From a checkpoint of a small transformer trained on Wikipedia.
Size: 15 layers, width 384, 6 heads of 64 (1 for keys and values), MLP 1024 SwiGLU, vocabulary 2048.
Architecture: biases on query, key and value, tied embeddings.
Training: 900M tokens, 6865 steps.
Each number is 200 + 30 x the weight over its row's rms, rounded and kept within 0 to 999. Layers, rows and columns count from 0. The size before them is the row's rms in percent of the matrix's.

# up: layer 3 MLP up, 1024x384, rms 0.101, rows 518-541, columns 192-287
# down: layer 3 MLP down (transposed), 1024x384, rms 0.0946, rows 518-541, columns 192-287
# gate: layer 3 MLP gate, 1024x384, rms 0.104, rows 519-542, columns 192-287
up518,091,174,214,161,201,233,163,215,151,219,199,231,179,200,207,228,195,259,224,214,248,220,222,225,150,202,184,195,234,204,205,207,221,244,224,236,190,201,192,177,195,227,210,193,221,211,139,186,134,150,222,212,225,148,163,202,201,246,222,190,202,227,151,241,226,280,182,196,224,213,234,209,175,174,230,199,264,217,129,273,214,221,221,177,233,218,150,133,187,179,258,210,184,249,206,192,204
down518,097,179,186,226,202,112,178,256,137,157,171,226,200,210,225,234,221,243,198,174,265,189,232,213,202,198,129,184,191,229,185,196,184,184,207,188,198,224,207,173,178,234,228,267,207,216,185,183,214,163,260,210,231,169,187,216,230,157,158,178,191,211,202,201,198,208,170,254,262,190,192,167,167,190,225,205,201,192,169,195,205,262,186,251,198,225,172,154,210,167,201,246,144,176,210,191,198
gate519,094,181,184,244,204,190,167,278,197,266,169,195,201,184,203,228,197,229,176,135,177,182,177,202,203,175,256,263,165,208,152,227,240,218,283,158,228,205,202,177,199,160,225,177,143,217,170,223,241,191,192,211,202,257,176,248,143,209,148,193,231,190,221,200,226,167,233,200,184,239,213,184,85,205,192,212,224,180,186,208,165,205,198,157,207,190,145,155,142,211,179,211,215,196,213,203,184
up519,096,164,230,202,214,175,208,183,208,246,222,229,195,244,150,226,256,187,222,148,266,225,251,199,180,201,243,253,269,222,145,193,180,217,213,191,156,171,209,186,214,226,219,140,192,174,140,216,238,174,181,194,156,196,197,203,241,255,190,200,185,168,178,199,179,218,135,237,239,210,209,205,214,211,154,180,171,183,173,244,243,160,186,180,205,192,136,198,192,218,168,218,136,206,197,222,187
down519,102,196,243,170,175,209,203,193,231,284,251,214,139,190,207,174,192,145,190,207,245,238,227,159,188,209,173,186,217,200,273,141,194,204,160,175,178,227,227,137,212,183,225,164,185,176,188,213,215,212,144,171,167,158,197,224,195,176,194,155,221,207,203,234,211,198,163,233,224,222,214,225,226,242,172,185,151,233,202,214,281,180,211,174,199,181,235,227,248,219,152,188,181,184,195,182,229
gate520,106,165,157,197,244,202,212,199,134,224,236,247,188,220,208,210,172,195,176,178,237,201,190,209,227,175,248,192,215,153,185,176,185,187,254,220,160,214,223,138,174,211,180,229,261,208,156,236,207,193,185,208,158,199,188,175,185,171,227,226,212,198,224,137,180,223,246,182,142,210,225,189,182,137,217,214,238,163,193,222,213,182,218,240,211,185,213,184,213,204,171,195,240,170,188,202,234
up520,100,242,168,162,239,177,214,200,144,188,194,197,211,221,185,194,199,217,122,193,225,213,217,179,249,206,264,188,236,140,218,177,194,205,174,217,174,255,197,208,178,232,214,215,240,221,205,198,250,231,222,203,185,272,220,210,213,209,206,196,181,230,230,187,203,210,203,196,157,232,187,190,223,164,215,212,207,182,192,253,232,222,217,241,219,203,194,203,198,204,213,191,201,158,223,206,186
down520,103,243,179,212,236,159,152,214,203,205,252,144,191,174,198,194,168,234,138,201,240,176,195,175,236,200,204,224,175,180,215,177,170,190,188,195,198,261,214,196,205,226,207,197,212,195,254,159,257,278,228,141,207,209,234,217,260,190,222,177,220,194,230,230,214,230,194,163,160,283,232,220,238,197,215,209,250,173,224,236,229,195,223,210,239,202,178,227,196,232,190,169,268,193,129,177,202
gate521,105,174,194,222,172,214,181,209,222,181,159,190,152,230,133,216,175,174,151,153,218,211,208,129,181,233,201,205,116,209,232,232,229,232,179,203,171,182,192,203,260,195,218,206,154,240,178,170,183,179,188,193,265,149,250,234,242,201,183,219,193,200,163,233,178,206,188,225,244,194,243,211,222,194,241,236,144,144,171,231,168,208,174,161,215,201,233,206,218,150,142,221,188,258,177,198,213
up521,106,186,178,217,232,211,255,214,215,203,172,141,180,242,164,201,241,195,188,211,269,222,187,183,210,205,246,211,156,208,164,197,191,193,210,185,203,248,200,191,169,242,213,246,219,229,137,202,176,211,198,154,209,211,189,215,146,242,170,202,247,175,178,226,194,197,204,151,119,171,223,211,237,130,158,258,178,216,166,212,184,192,214,213,198,209,241,178,163,158,204,173,223,228,206,193,229
down521,104,254,226,185,235,203,216,246,227,218,171,136,235,213,172,180,239,159,248,200,207,224,201,228,216,197,196,236,202,212,206,154,186,242,205,166,186,264,267,177,175,232,229,181,229,202,227,177,182,262,193,143,183,192,196,213,137,221,182,218,203,192,258,258,166,224,227,186,124,185,191,194,205,232,147,208,225,135,232,174,223,175,231,216,207,219,224,210,196,219,184,205,171,174,209,167,214
gate522,104,145,204,170,183,134,218,248,195,201,233,151,234,217,175,193,187,236,173,237,207,183,140,162,168,177,182,195,230,194,238,251,228,200,203,200,246,215,218,255,183,163,188,199,234,190,185,253,185,218,190,235,206,140,130,200,189,179,213,163,207,182,192,163,174,191,162,215,221,202,193,231,220,155,153,263,244,221,162,188,223,207,202,221,224,214,195,202,141,185,213,210,178,249,203,178,148
up522,095,191,215,184,193,157,215,291,204,225,234,227,191,187,224,210,190,181,167,230,234,242,209,193,244,274,202,192,181,177,282,171,236,231,221,190,204,195,225,244,209,228,221,162,277,238,202,223,160,213,167,193,206,225,171,199,221,190,219,149,190,148,213,196,182,170,182,236,187,248,208,182,200,186,182,222,174,211,203,201,201,248,184,231,218,237,199,196,223,212,161,233,191,206,182,188,170
down522,095,219,196,181,180,182,158,182,187,212,250,231,249,195,227,216,213,170,176,193,216,216,239,205,211,237,180,213,187,229,233,163,186,211,233,205,194,210,195,179,210,250,233,223,254,235,210,181,191,209,177,188,190,241,189,193,237,188,192,190,222,167,218,176,223,190,228,224,196,214,214,197,161,200,158,154,212,175,216,193,144,208,190,204,196,177,214,220,215,271,173,222,178,177,153,202,223
gate523,103,199,175,210,167,224,209,165,249,196,194,182,205,201,190,207,246,237,208,213,193,175,202,188,219,254,176,176,180,201,175,205,234,194,162,265,187,185,184,196,172,175,203,213,207,188,171,216,214,260,211,183,225,218,181,147,205,238,193,163,178,201,199,169,210,211,183,244,216,250,166,196,182,185,245,189,240,156,227,229,185,218,190,230,139,194,175,185,235,204,174,224,172,173,180,191,253
up523,105,178,179,213,174,198,202,193,201,247,177,184,145,184,187,189,270,211,200,200,201,192,240,203,241,179,162,159,170,206,203,252,197,189,180,249,228,217,256,236,205,175,222,189,201,197,181,184,155,188,206,189,212,211,182,172,240,196,226,156,166,174,162,135,192,194,160,223,192,207,176,182,191,147,189,203,190,144,196,240,137,196,224,184,196,194,178,228,242,214,253,247,160,229,183,175,179
down523,106,193,190,221,230,223,232,228,196,242,217,164,185,137,160,143,251,196,170,209,210,192,211,269,232,214,196,152,205,190,229,229,192,222,171,261,236,193,180,234,206,192,198,163,216,174,215,194,184,221,226,227,202,206,222,212,233,177,227,175,157,162,217,196,227,187,209,196,170,205,229,213,201,232,212,130,170,198,178,245,126,179,204,169,157,168,179,208,198,229,253,224,176,214,193,125,169
gate524,120,220,235,174,221,199,238,204,223,172,198,176,137,146,217,173,213,246,253,239,183,153,191,217,159,193,165,189,274,214,161,240,186,204,184,253,213,182,256,174,232,221,185,210,169,248,198,213,194,222,243,266,186,213,188,178,188,191,178,253,192,230,197,197,201,178,202,144,209,211,200,173,196,208,203,218,186,225,211,186,195,242,218,206,214,169,185,241,197,197,197,158,182,189,183,226,190
up524,086,202,229,195,184,189,186,259,184,185,155,170,235,197,218,233,187,261,170,175,182,262,154,134,214,163,227,176,174,194,193,158,204,175,242,200,184,219,175,305,207,243,204,197,182,214,225,179,198,207,245,176,245,176,246,207,175,189,224,208,150,217,169,176,196,206,174,219,149,187,172,197,233,181,159,167,209,195,230,196,153,206,207,168,194,139,167,207,151,194,164,192,242,171,212,154,195
down524,114,246,201,179,267,223,219,209,238,167,207,208,189,192,207,164,197,210,229,197,254,165,235,263,166,223,192,194,265,223,164,255,169,187,135,241,245,188,219,145,187,187,163,156,189,226,205,237,240,239,209,215,179,214,169,200,205,206,157,210,230,223,255,225,236,193,240,157,238,219,252,213,186,208,227,210,216,251,187,133,192,205,205,197,191,226,230,190,211,178,211,198,176,198,198,215,240
gate525,091,183,129,245,246,218,243,215,219,247,209,189,180,261,159,195,259,188,156,185,168,159,237,228,227,160,201,240,217,260,215,191,199,207,187,162,180,207,211,198,235,194,235,181,197,214,202,217,224,235,141,185,180,193,237,145,201,209,188,214,239,160,200,193,154,175,204,232,171,175,190,217,203,197,186,202,180,239,201,224,223,174,175,181,197,206,227,209,158,175,205,185,182,183,177,203,231
up525,103,174,239,179,217,284,191,139,172,128,127,183,162,251,274,144,179,227,236,188,210,216,215,245,203,145,243,220,169,197,160,216,207,226,198,153,205,163,193,165,234,178,185,205,174,235,161,154,168,222,229,193,191,225,183,183,231,235,205,216,192,190,119,170,200,221,155,195,195,159,221,210,214,195,234,240,181,195,195,146,259,184,204,233,196,197,201,169,196,229,195,150,224,231,211,249,177
down525,097,170,215,178,222,227,209,188,200,184,146,175,156,281,276,201,197,173,231,213,216,197,220,212,170,141,232,226,190,230,179,226,221,209,193,171,163,177,195,201,220,204,204,196,206,218,185,242,181,223,207,183,186,200,184,209,220,213,207,209,209,201,163,161,173,200,202,232,198,174,186,211,227,153,183,243,214,176,155,197,252,147,177,216,187,210,202,201,171,153,210,153,174,201,172,231,229
gate526,105,193,206,168,154,206,164,187,218,250,228,198,189,167,249,231,219,208,205,189,177,236,229,199,154,166,201,153,224,263,203,236,197,208,209,238,164,232,210,203,249,204,202,155,220,171,207,238,206,190,209,177,161,235,242,199,183,231,204,187,164,178,208,195,221,264,227,203,130,212,214,169,212,160,213,186,222,177,224,195,174,224,213,213,227,185,156,171,208,176,201,215,235,195,158,200,174
up526,100,274,269,207,217,209,125,237,161,206,169,230,171,220,218,145,156,203,215,193,208,263,199,160,234,186,221,214,231,221,199,165,151,186,164,221,202,214,185,196,252,172,240,276,183,152,149,212,166,156,181,212,208,211,237,218,209,174,219,191,212,186,196,175,234,174,213,175,244,243,175,159,222,196,243,140,184,212,179,173,162,142,200,152,219,240,182,219,185,200,213,182,190,203,214,225,227
down526,102,240,264,164,184,275,200,200,249,246,216,169,225,198,185,153,242,206,230,189,180,216,212,174,202,221,222,226,187,175,169,174,180,190,205,206,232,175,223,199,228,177,160,197,203,179,200,210,199,176,174,206,196,220,205,186,225,259,257,216,243,203,167,194,191,199,175,259,298,238,250,212,207,265,229,199,186,213,236,224,196,162,237,187,202,146,143,197,178,201,177,205,252,202,229,224,179
gate527,106,218,197,216,206,216,224,203,208,226,171,198,227,181,255,191,217,153,205,125,267,221,207,218,178,186,203,189,196,224,167,198,157,229,192,214,199,234,207,220,163,211,202,191,147,197,182,217,173,175,282,202,257,240,190,215,192,190,245,189,166,277,185,193,183,175,248,190,176,260,252,184,161,214,211,203,220,145,159,155,161,194,174,206,260,223,153,200,180,176,236,208,189,184,251,193,238
up527,101,195,212,160,230,204,130,220,188,191,189,218,211,235,210,153,191,176,211,199,163,160,214,213,199,214,160,238,193,162,219,238,195,193,203,228,196,219,188,190,200,152,127,191,177,144,173,204,249,184,196,199,139,177,194,221,237,162,254,192,194,197,190,206,193,228,188,182,157,239,198,251,197,195,198,265,201,185,198,185,210,227,204,209,197,177,199,194,219,216,229,205,198,171,189,217,211
down527,103,238,223,205,219,152,169,200,212,214,165,159,220,195,228,221,168,152,195,216,181,179,206,214,192,207,193,215,218,173,228,206,178,225,197,200,193,219,121,202,166,196,164,152,147,183,156,213,236,141,244,153,165,227,245,213,221,123,234,243,166,203,194,198,193,207,188,205,124,237,175,233,174,137,177,178,193,159,219,217,218,193,262,151,210,179,227,190,197,171,205,274,217,234,213,186,213
gate528,101,227,194,238,225,156,212,174,151,202,243,227,215,181,237,192,212,186,173,203,162,202,254,202,193,272,194,181,203,177,207,266,225,227,156,231,234,210,223,223,204,201,189,119,208,235,228,156,159,247,191,176,188,210,214,149,190,148,283,196,250,200,234,169,171,252,243,186,210,240,164,201,191,249,174,157,261,133,193,174,195,195,183,170,200,229,183,145,226,194,204,182,187,156,201,195,212
up528,100,215,216,271,188,186,206,212,200,240,194,215,207,214,186,213,210,196,214,216,158,195,213,192,154,240,215,210,239,176,187,167,228,217,142,159,169,205,216,179,177,204,241,195,224,233,239,233,187,195,235,233,244,156,174,188,252,219,196,160,148,175,216,172,239,229,192,234,193,237,148,194,229,235,160,168,192,175,189,191,145,204,214,205,162,210,241,213,179,240,190,170,192,216,197,200,176
down528,104,227,261,247,205,188,128,239,201,193,188,230,207,231,204,203,201,186,220,158,220,183,137,224,184,196,173,238,244,182,206,219,155,201,163,213,192,193,208,178,152,204,181,186,253,181,206,235,176,222,206,196,167,161,192,195,229,213,223,120,205,227,209,191,165,196,153,156,226,258,141,200,212,200,189,163,199,175,183,137,214,197,216,166,202,198,220,203,200,188,215,233,209,205,187,216,124
gate529,099,226,240,195,210,179,248,170,208,178,214,225,200,174,186,204,144,244,163,220,228,227,193,231,224,219,197,182,223,162,230,213,186,238,199,160,181,228,201,194,197,199,193,174,175,151,237,165,258,283,234,214,206,217,177,158,160,222,197,215,130,200,244,190,200,195,261,147,225,219,179,210,194,197,195,224,220,170,176,233,234,145,225,180,241,191,200,226,190,190,189,244,194,216,204,167,237
up529,095,192,222,187,191,196,180,215,164,226,173,180,243,191,156,224,215,134,205,210,121,190,239,235,116,120,183,192,186,199,184,208,176,180,276,213,272,200,222,212,223,202,143,191,193,189,228,232,197,173,174,190,235,143,206,186,235,164,229,187,215,179,185,138,233,184,228,174,190,200,204,162,205,209,192,198,213,199,204,206,145,170,230,205,166,230,143,233,232,250,235,236,204,170,241,197,172
down529,096,264,180,166,239,170,221,185,223,228,201,213,287,176,249,197,184,159,184,210,159,191,177,210,170,168,192,201,187,215,281,194,203,218,245,213,224,187,185,228,190,179,121,245,189,169,214,175,218,206,184,199,188,182,175,186,267,217,251,186,217,173,206,156,192,202,217,216,163,201,179,156,184,196,163,233,245,183,226,213,229,188,198,204,177,225,153,211,220,186,214,242,225,215,218,203,185
gate530,102,187,217,249,199,217,179,233,176,170,158,178,217,241,163,182,179,186,138,207,212,177,202,215,279,144,240,256,114,231,220,265,228,205,203,245,217,239,236,262,197,176,187,177,211,215,207,215,187,183,186,210,213,224,195,160,134,179,181,236,240,207,216,176,167,219,210,178,251,188,268,181,148,182,199,258,188,146,188,217,175,213,173,213,209,165,241,161,242,160,181,191,221,219,253,212,121
up530,111,191,264,185,241,219,249,210,185,173,253,209,239,187,195,212,217,184,217,177,207,167,170,189,192,205,156,201,169,191,251,209,171,241,225,166,208,217,230,234,225,175,198,145,198,223,223,250,219,198,204,165,143,202,192,194,277,220,205,153,261,183,221,201,165,176,192,210,168,152,234,227,200,214,194,177,240,192,216,180,122,218,202,168,197,175,215,215,245,213,245,250,212,189,245,204,140
down530,107,211,210,241,231,201,274,189,186,214,240,206,202,214,214,244,228,219,236,158,236,150,178,181,204,227,199,219,202,185,213,206,247,206,211,151,163,224,182,213,231,134,217,162,196,271,265,226,199,166,175,172,187,193,179,164,218,249,186,227,168,177,215,220,148,191,172,194,205,165,195,169,200,205,252,199,226,211,190,135,197,220,175,203,154,207,194,216,212,202,191,234,146,273,169,215,174
gate531,104,207,218,204,202,210,143,200,185,248,132,226,209,184,209,190,174,232,190,222,203,195,133,216,204,218,230,153,152,163,257,239,169,240,153,217,131,147,233,186,225,209,192,168,178,176,188,234,161,209,250,160,214,150,198,150,191,240,216,155,206,216,201,202,213,217,230,182,224,190,215,248,182,159,167,181,247,207,246,228,187,215,180,162,138,217,217,196,159,193,168,155,198,242,200,187,217
up531,104,197,262,165,226,230,273,175,197,196,162,192,165,205,164,206,194,215,199,165,208,189,77,140,211,207,189,277,210,171,241,231,186,219,193,224,197,163,209,163,139,210,238,208,194,161,187,202,183,185,124,216,213,236,205,217,206,222,153,208,197,238,230,202,212,167,210,168,210,180,229,262,179,149,247,202,187,247,211,237,207,214,180,172,190,204,257,211,192,168,190,229,137,157,170,241,187
down531,106,160,187,254,174,201,187,171,174,191,188,188,260,226,176,207,216,229,188,175,230,203,161,176,192,229,213,192,207,175,245,179,188,205,172,211,233,137,220,184,158,195,227,195,194,155,220,229,187,198,207,236,189,236,162,204,233,199,175,158,178,147,225,205,201,220,239,220,186,177,206,244,154,194,216,169,189,206,205,183,218,226,194,199,231,209,205,189,256,245,210,194,159,138,219,170,187
gate532,086,214,178,204,124,185,181,276,225,240,184,222,204,208,251,165,134,165,220,187,209,164,172,164,192,115,205,215,223,196,205,202,204,209,252,155,214,250,248,268,188,145,224,209,226,168,162,247,149,205,220,198,209,264,189,197,222,217,239,225,172,203,156,210,186,210,241,199,239,198,204,167,226,165,186,240,222,186,163,227,165,181,205,188,249,265,182,196,210,202,190,167,215,160,220,240,211
up532,084,177,171,195,231,203,228,236,165,276,201,163,168,150,181,192,210,183,189,256,158,240,230,211,245,212,176,182,165,220,153,181,214,143,193,205,188,187,182,158,160,210,174,217,189,170,207,179,226,195,204,192,184,216,244,194,203,208,199,223,231,152,210,175,204,264,242,221,109,148,163,174,203,167,154,160,213,193,255,178,244,205,124,218,209,190,220,201,184,178,197,185,199,201,155,167,223
down532,101,191,173,230,250,191,193,171,158,263,183,160,170,215,150,250,185,193,145,226,205,263,209,242,202,222,225,243,170,204,186,244,228,179,149,220,166,208,183,180,147,177,160,247,213,155,172,223,202,199,227,194,210,193,196,223,183,231,183,213,199,214,129,206,155,241,166,221,210,184,158,188,197,149,188,253,247,184,202,191,250,210,219,225,212,245,216,218,242,138,215,199,241,204,192,207,220
gate533,094,187,174,197,184,171,169,211,218,181,186,218,199,227,272,235,160,179,198,156,172,206,231,162,196,211,184,202,182,170,150,203,238,201,193,219,205,217,240,175,192,180,210,254,219,197,193,183,176,144,242,209,205,223,178,178,190,171,217,250,212,257,141,180,176,204,239,228,226,147,218,157,168,145,186,180,186,241,206,158,233,189,200,185,200,165,211,143,228,220,183,212,197,212,204,206,231
up533,103,277,146,249,213,172,194,222,243,227,222,220,207,224,232,196,183,209,213,128,196,229,234,176,209,209,216,210,214,197,183,171,159,201,219,208,203,216,201,174,202,179,126,210,221,216,180,153,199,267,226,218,188,195,212,176,173,178,246,191,191,182,178,209,178,200,217,220,158,196,213,207,157,156,245,256,228,188,190,195,197,197,128,182,185,212,222,194,192,210,207,251,180,203,169,218,210
down533,098,227,128,226,203,156,223,235,241,212,231,231,230,232,265,163,171,211,173,113,200,214,178,227,249,185,169,214,212,190,206,209,147,178,226,246,229,234,166,219,238,205,178,217,237,205,219,222,208,254,215,218,200,191,170,211,162,218,247,159,144,238,174,192,198,217,199,225,157,227,206,234,204,136,272,262,187,198,207,167,199,214,172,172,174,192,218,168,215,214,231,189,179,141,209,220,233
gate534,100,206,219,160,199,189,196,163,172,174,183,238,249,176,244,188,201,210,212,217,203,235,178,179,227,192,247,118,199,192,137,216,195,187,188,230,147,178,202,254,269,168,206,204,241,204,164,185,186,232,252,179,167,171,221,212,182,169,218,167,195,176,143,211,165,207,226,194,210,206,236,149,200,155,200,254,191,236,203,218,193,167,191,219,253,240,185,229,212,179,274,171,176,211,222,200,208
up534,104,207,210,232,232,193,187,264,125,213,224,174,183,221,206,197,232,190,161,254,203,221,216,219,199,218,173,207,205,235,284,161,188,183,199,225,189,214,237,181,196,263,179,196,214,242,226,234,217,219,189,168,203,215,205,175,243,232,238,261,169,214,185,244,200,172,199,153,265,205,207,166,193,219,146,183,247,170,192,254,211,157,136,187,204,132,175,243,247,196,189,150,198,208,197,230,245
down534,099,186,159,207,233,271,219,217,210,241,222,204,195,257,214,249,197,189,122,215,221,215,255,154,265,182,205,206,188,213,214,190,217,232,222,228,195,204,198,153,195,230,150,198,188,174,265,221,185,132,211,248,228,184,231,181,236,169,251,226,201,175,193,181,225,209,208,173,201,225,223,213,206,202,164,155,273,213,206,278,206,183,201,238,166,202,182,216,203,246,226,183,151,209,154,188,212
gate535,101,195,187,124,182,148,198,226,187,282,178,230,175,235,182,205,154,191,231,193,216,172,222,200,162,200,207,166,155,210,192,180,259,217,193,210,192,228,184,203,202,232,251,205,147,235,223,231,221,177,173,237,238,195,236,203,211,174,237,192,198,243,165,244,256,170,211,182,274,191,224,224,255,219,177,207,171,157,186,208,222,251,236,214,261,178,218,229,174,175,224,227,215,172,218,212,167
up535,099,213,210,185,192,200,228,235,205,245,234,192,167,178,200,213,204,172,229,209,227,252,202,180,156,214,167,180,139,190,254,166,215,195,175,219,214,172,187,177,206,226,182,219,177,200,210,212,262,195,205,213,203,170,282,162,247,212,183,207,210,202,210,235,172,135,222,131,210,206,222,162,257,211,245,183,195,182,202,162,222,200,231,212,205,145,265,273,163,212,197,222,181,139,225,158,211
down535,096,178,185,227,180,210,196,197,243,209,195,175,150,162,215,160,219,184,210,252,260,227,233,212,228,200,176,232,203,227,251,175,195,223,161,240,179,184,234,157,226,227,237,241,181,180,160,155,250,191,154,221,172,219,235,166,230,234,209,151,234,219,241,221,137,195,149,172,173,222,198,204,287,200,161,187,198,183,193,199,213,245,157,212,169,181,184,233,165,209,145,174,198,216,200,164,182
gate536,101,159,199,205,162,242,201,208,227,202,202,181,226,209,238,243,241,198,204,194,186,218,189,183,241,180,237,253,195,214,188,234,262,208,187,149,247,180,184,198,228,218,238,246,232,180,192,188,194,148,196,200,189,176,181,200,182,191,203,158,130,202,237,178,224,240,235,180,224,155,197,169,190,210,187,208,219,198,207,190,222,185,195,190,258,210,183,170,181,209,179,204,244,188,223,249,185
up536,107,198,198,186,140,165,220,245,173,214,155,159,226,161,191,213,190,147,230,163,194,196,206,249,181,234,221,232,169,210,206,198,216,178,223,197,242,204,193,180,212,196,177,212,268,213,109,214,200,181,198,199,199,121,225,193,213,212,229,202,242,252,220,173,232,249,188,161,185,203,193,242,169,218,224,173,165,212,193,175,222,173,189,160,193,230,109,197,225,194,197,174,128,183,210,206,182
down536,105,184,159,178,228,200,224,188,250,231,243,209,165,182,209,194,226,168,201,185,199,221,172,190,189,182,240,203,146,236,196,201,173,158,196,193,216,226,226,174,160,173,189,209,219,225,170,253,185,222,183,249,219,174,195,275,242,260,247,223,154,218,201,193,206,221,174,239,181,208,197,181,228,243,222,209,166,205,217,208,223,252,164,228,148,228,131,190,179,220,180,195,237,174,177,200,236
gate537,092,192,260,244,158,178,195,148,194,227,201,202,168,186,204,228,209,188,204,156,242,235,172,218,230,213,225,243,232,203,192,289,241,193,216,167,175,241,180,228,224,192,191,240,149,165,139,212,171,277,216,180,174,201,173,183,145,170,177,152,214,180,233,219,158,188,203,250,220,253,223,162,162,148,261,167,183,201,164,203,228,200,199,226,224,207,208,194,185,192,196,175,178,183,190,207,206
up537,099,211,296,237,174,198,202,188,202,194,185,195,178,242,189,250,226,210,209,154,235,224,194,230,207,199,216,222,274,153,182,266,258,193,234,195,233,213,171,201,195,161,189,219,182,189,143,224,199,242,233,191,147,193,159,168,135,189,181,201,233,186,223,213,176,197,215,211,221,199,174,200,173,153,243,214,175,227,180,175,213,237,208,199,238,195,286,182,189,211,184,227,159,213,266,208,170
down537,099,206,249,254,202,207,183,206,214,247,263,204,169,143,130,198,230,195,229,216,208,163,225,227,238,227,170,182,213,202,188,191,197,227,167,201,217,201,197,233,231,203,174,199,143,214,186,193,218,260,249,176,199,179,197,203,233,214,196,190,268,189,240,217,184,187,201,176,197,232,208,180,191,206,242,188,222,240,201,219,189,222,232,264,203,186,188,189,191,254,167,148,177,202,217,133,186
gate538,098,230,148,210,260,227,206,164,224,197,227,213,158,207,213,189,202,197,205,197,196,233,197,233,254,167,180,214,221,231,217,213,191,190,211,231,211,234,222,206,246,231,228,200,253,219,140,216,200,139,211,269,228,190,237,234,213,183,226,195,194,255,142,173,196,194,220,204,183,213,187,225,217,191,182,210,242,199,176,208,175,203,241,267,198,236,193,222,173,213,209,162,168,236,173,188,181
up538,095,233,179,253,175,185,231,235,164,175,181,212,236,229,227,206,173,211,266,201,223,183,208,208,207,247,203,186,236,195,269,192,268,164,206,149,182,195,210,161,139,225,206,234,193,240,218,160,199,174,144,136,184,185,176,219,212,214,192,174,209,179,201,235,211,214,159,181,182,188,222,153,243,185,207,254,154,117,271,190,175,177,223,227,189,172,211,259,183,200,222,251,199,180,206,223,193
down538,101,221,170,214,213,221,198,238,202,168,149,206,226,247,217,141,186,196,225,207,203,202,184,225,218,142,185,227,236,172,212,187,269,192,200,148,197,207,256,141,209,230,235,257,232,235,185,194,211,169,154,190,189,227,215,181,184,155,171,150,170,204,209,205,207,212,215,199,144,185,169,156,208,162,223,207,217,147,227,219,204,222,265,224,170,183,214,195,217,138,260,204,168,164,195,169,157
gate539,096,201,231,189,218,200,202,244,170,215,189,187,182,206,235,188,179,232,199,199,194,195,167,204,183,184,184,193,114,224,194,201,192,201,152,137,200,199,282,219,215,188,155,190,249,139,185,195,227,277,216,246,203,154,217,253,216,178,214,173,188,216,164,213,124,193,225,204,228,214,211,182,183,184,194,231,265,177,150,201,240,176,215,196,243,210,155,177,200,212,221,196,245,178,264,190,204
up539,102,187,234,202,221,228,200,230,220,222,240,231,206,260,213,152,152,247,198,250,196,232,152,222,206,200,262,194,191,203,177,182,214,152,249,239,204,148,207,257,210,168,205,180,180,216,229,181,225,208,170,219,155,160,190,212,183,163,204,192,223,239,211,171,170,165,196,216,179,204,182,249,216,243,198,139,155,213,210,174,221,261,180,213,208,208,173,214,184,159,223,187,161,229,192,153,178
down539,098,204,238,197,162,194,193,200,210,198,210,175,197,154,225,185,209,201,189,144,200,209,155,248,184,204,205,230,218,169,162,195,211,165,209,232,215,188,152,214,198,165,161,199,236,187,244,229,211,207,165,228,172,228,183,191,179,170,212,177,240,196,185,208,138,275,221,188,232,227,259,240,145,196,234,193,219,194,241,216,173,257,161,146,208,189,211,208,222,234,188,142,197,213,200,159,194
gate540,100,239,176,221,186,154,158,196,259,218,251,165,213,258,256,197,199,222,271,267,208,199,209,264,219,200,234,177,239,225,195,219,177,196,262,193,200,184,170,222,237,193,157,169,218,220,148,224,236,154,235,226,214,227,204,228,140,196,209,236,218,220,227,191,127,178,193,222,186,213,194,237,153,209,208,182,173,228,214,225,247,188,175,199,159,200,204,239,174,205,207,188,231,161,183,194,197
up540,090,146,219,143,203,223,228,171,221,192,183,217,182,199,217,151,149,180,188,108,194,196,198,170,187,218,178,265,197,194,176,206,222,203,197,227,164,236,237,173,193,171,193,188,157,169,215,132,201,237,219,178,185,237,218,147,242,145,182,224,190,198,155,203,231,261,193,210,233,238,160,182,282,237,194,223,226,236,110,185,159,214,158,161,167,194,212,214,206,203,182,240,170,251,203,242,231
down540,097,169,184,203,164,184,174,197,218,244,162,239,200,235,218,182,125,174,177,176,181,199,187,237,185,198,206,222,177,212,186,214,201,214,236,230,182,160,236,208,211,197,143,188,188,165,154,183,204,218,274,239,218,182,211,199,162,204,188,231,218,231,171,177,190,241,221,207,212,232,170,225,198,201,217,209,180,209,170,233,197,169,193,208,202,181,246,250,163,117,186,232,252,241,141,303,199
gate541,104,208,175,207,242,240,232,185,228,206,209,156,197,248,211,173,177,198,148,212,230,213,178,187,156,187,163,232,187,130,162,218,216,214,167,227,176,197,239,208,171,188,220,213,265,230,150,142,180,188,190,210,196,204,206,154,179,169,259,230,201,186,185,170,186,206,209,210,186,163,221,239,171,180,206,201,163,230,176,219,201,220,224,262,187,215,191,149,178,246,176,202,181,143,187,186,159
up541,108,185,181,225,159,162,176,226,154,237,149,178,169,134,202,229,171,183,289,219,242,194,175,254,196,243,181,138,190,196,218,248,234,197,166,197,234,203,169,219,153,212,186,219,190,240,200,167,155,225,138,242,171,239,235,167,167,155,197,194,219,221,162,193,251,202,138,275,235,217,145,196,207,213,203,180,271,162,219,260,215,200,205,149,168,221,186,200,248,249,179,212,170,213,199,134,206
down541,101,196,211,251,172,166,186,178,176,246,216,215,278,152,179,207,162,186,246,225,182,185,244,182,192,254,137,187,201,263,201,243,204,156,193,223,186,222,139,173,193,230,164,224,195,180,174,190,183,223,216,230,217,211,232,175,231,188,195,199,156,218,213,211,199,201,216,197,200,224,183,232,189,192,193,193,239,220,245,226,213,245,201,142,164,239,203,219,233,221,202,245,201,265,204,157,188
gate542,098,207,198,197,224,153,154,202,227,164,248,218,271,226,207,208,226,181,157,149,195,237,221,174,133,171,231,238,231,98,187,189,178,184,190,224,171,132,228,280,193,215,198,210,211,179,210,216,168,206,202,225,225,182,228,216,270,193,215,212,226,202,205,236,215,191,191,154,246,261,219,199,200,228,238,244,226,250,179,180,193,208,236,217,205,186,228,236,239,219,215,204,140,174,216,230,188